config.toml
d_model = 160
n_head = 5
d_mlp = 960
vocab_size = 2048
activation = "squared_relu"
qk_norm = true
attn_scale = 0.177
init_std_o = 0.0389
lr = 0.0041
grad_clip = 0.5
Each number is 128 + 24 x the weight over the matrix's rms, rounded and kept within 0 to 255. Layers, rows and columns count from 0. Numbers have three digits each.

# layer 18 MLP down (transposed), 960x160, rms 0.283, rows 951-959, columns 80-159
121123140129125123101142152162171154152153160169120102157140181095117121162080106124125137122184103158123113121123153147158130109074116141137115122125193124120172122142081106102113140121154146110153134122123123141088130126127106108138102145
106112113135167127111142146118177142165126092112140124137147123105105144041137101124138127120149110111102133143103112119103132125098150087134108116145119126122129088133135148118145168141090156152122102225104124122151134143139145132087084133
131172145167110180165143119103122173128134127139073120143155149173123122107129130098135127099118131101095136105107119110119135102131129121148106145081124125096162113143124138124144113136099106145155143157111105164154072148139132137154173157
119128142179143129124167140155136168131102141125147129127159132115084103141098132136159102091129113111125146120111130145100095128160165192124170136115145104121142166144131135122122153102128155145130135129137088078106097147179149072139146156
154151106133121130109129156107156146110106162104116165161141116113158101136125090122130122135142121094136136092116118143125120157142155121147144151076142130145181146122156139115164134112101129111109137141131108113073146151134140122074116113
094166124088085079129161105148092085106142093172149147125113107120154135143133135127108113108174165151091147123143120158120090177112101127102119118092142160175130151134143088108145133147130102133125165139155086167128160133098100141137125126
130128122136117117153126119151128115142114159118141113167127127151119101096145143150084169113148139114141137121113114149132100117150107168115133086168087167143115149103142111144103115114157137139129126140167147126138127127147144114135121159
123150147150109140150090139133113124148158108126154122145177115135125101170162127069147128146116144153129131101090100129163149091119115112094110130129151131146120074123122124123076125119169142146161119142140164101093154134113125057181113140
116128173153124115112136126183130147091133082083109116139135128144112129159118108101147134158118175111151126156123168118120170090124108098151100122110086169146123131149115119111089188123155101082180137140142104163138134172096164083139145140
# layer 18 MLP up, 960x160, rms 0.277, rows 952-959, columns 80-159
135105126135124111113109102132127106097156126145123106086125131139136136120107164138162105132116110151125119149146109127162119094130158137135169086147148128127147126150150131102146147091188166118082131116135140098122141152156125100159161127
130134108103119125145100129125104095065147155132142126120144096150094141120154161146116161156138150138115121166149163148121090147145094140107129122122108150118149142135162097087101065121160111165160129097179122069155166091144172105128119138
105126102110107123125120126158152137142102141106116127097143141128146167127154132103109107105091137098135083111080132089172116112126184076149097112135126110153154121084167124115148134139137161160111134130090174167174090085109152134150123075
135119144131114094165135088115106142111154160087208159098150121125132137155121129161139132120104095122142113098101121121097110114132112134102113151171127140123107124116140114181136143130150132115162127140134131124139135102133128118173095134
133113111146121129124106150144081119101169095127162085159131123125135127126130125128144070127086137121141142126130126101165124131116142143117121108097148147173120142167153157140092115161122134135117167130095105125137101096160119127153172153
150092105143099089140131123099115137190112140146108135135116145104153135158111161140137136126144155166098168098125128119140143126127122124152132115163103160107137124134163129121094138097098149157119082160130125158115128126106109122130144112
133084163141162109096130162107166106145116119096102108157173107151138126169093155158162144101127104163151153171122077086129125116075077141137098106141136136104106132123160051075149128088110133140134129118127194134125099133133121140134092126
108175117122155097114116136129147124155140122118170106137140138122099110140119128122148134128149140110169107079148144123148158135110140096109166076170158197144123116162093125127159166120110115146152143113095131147148121111124118102128083158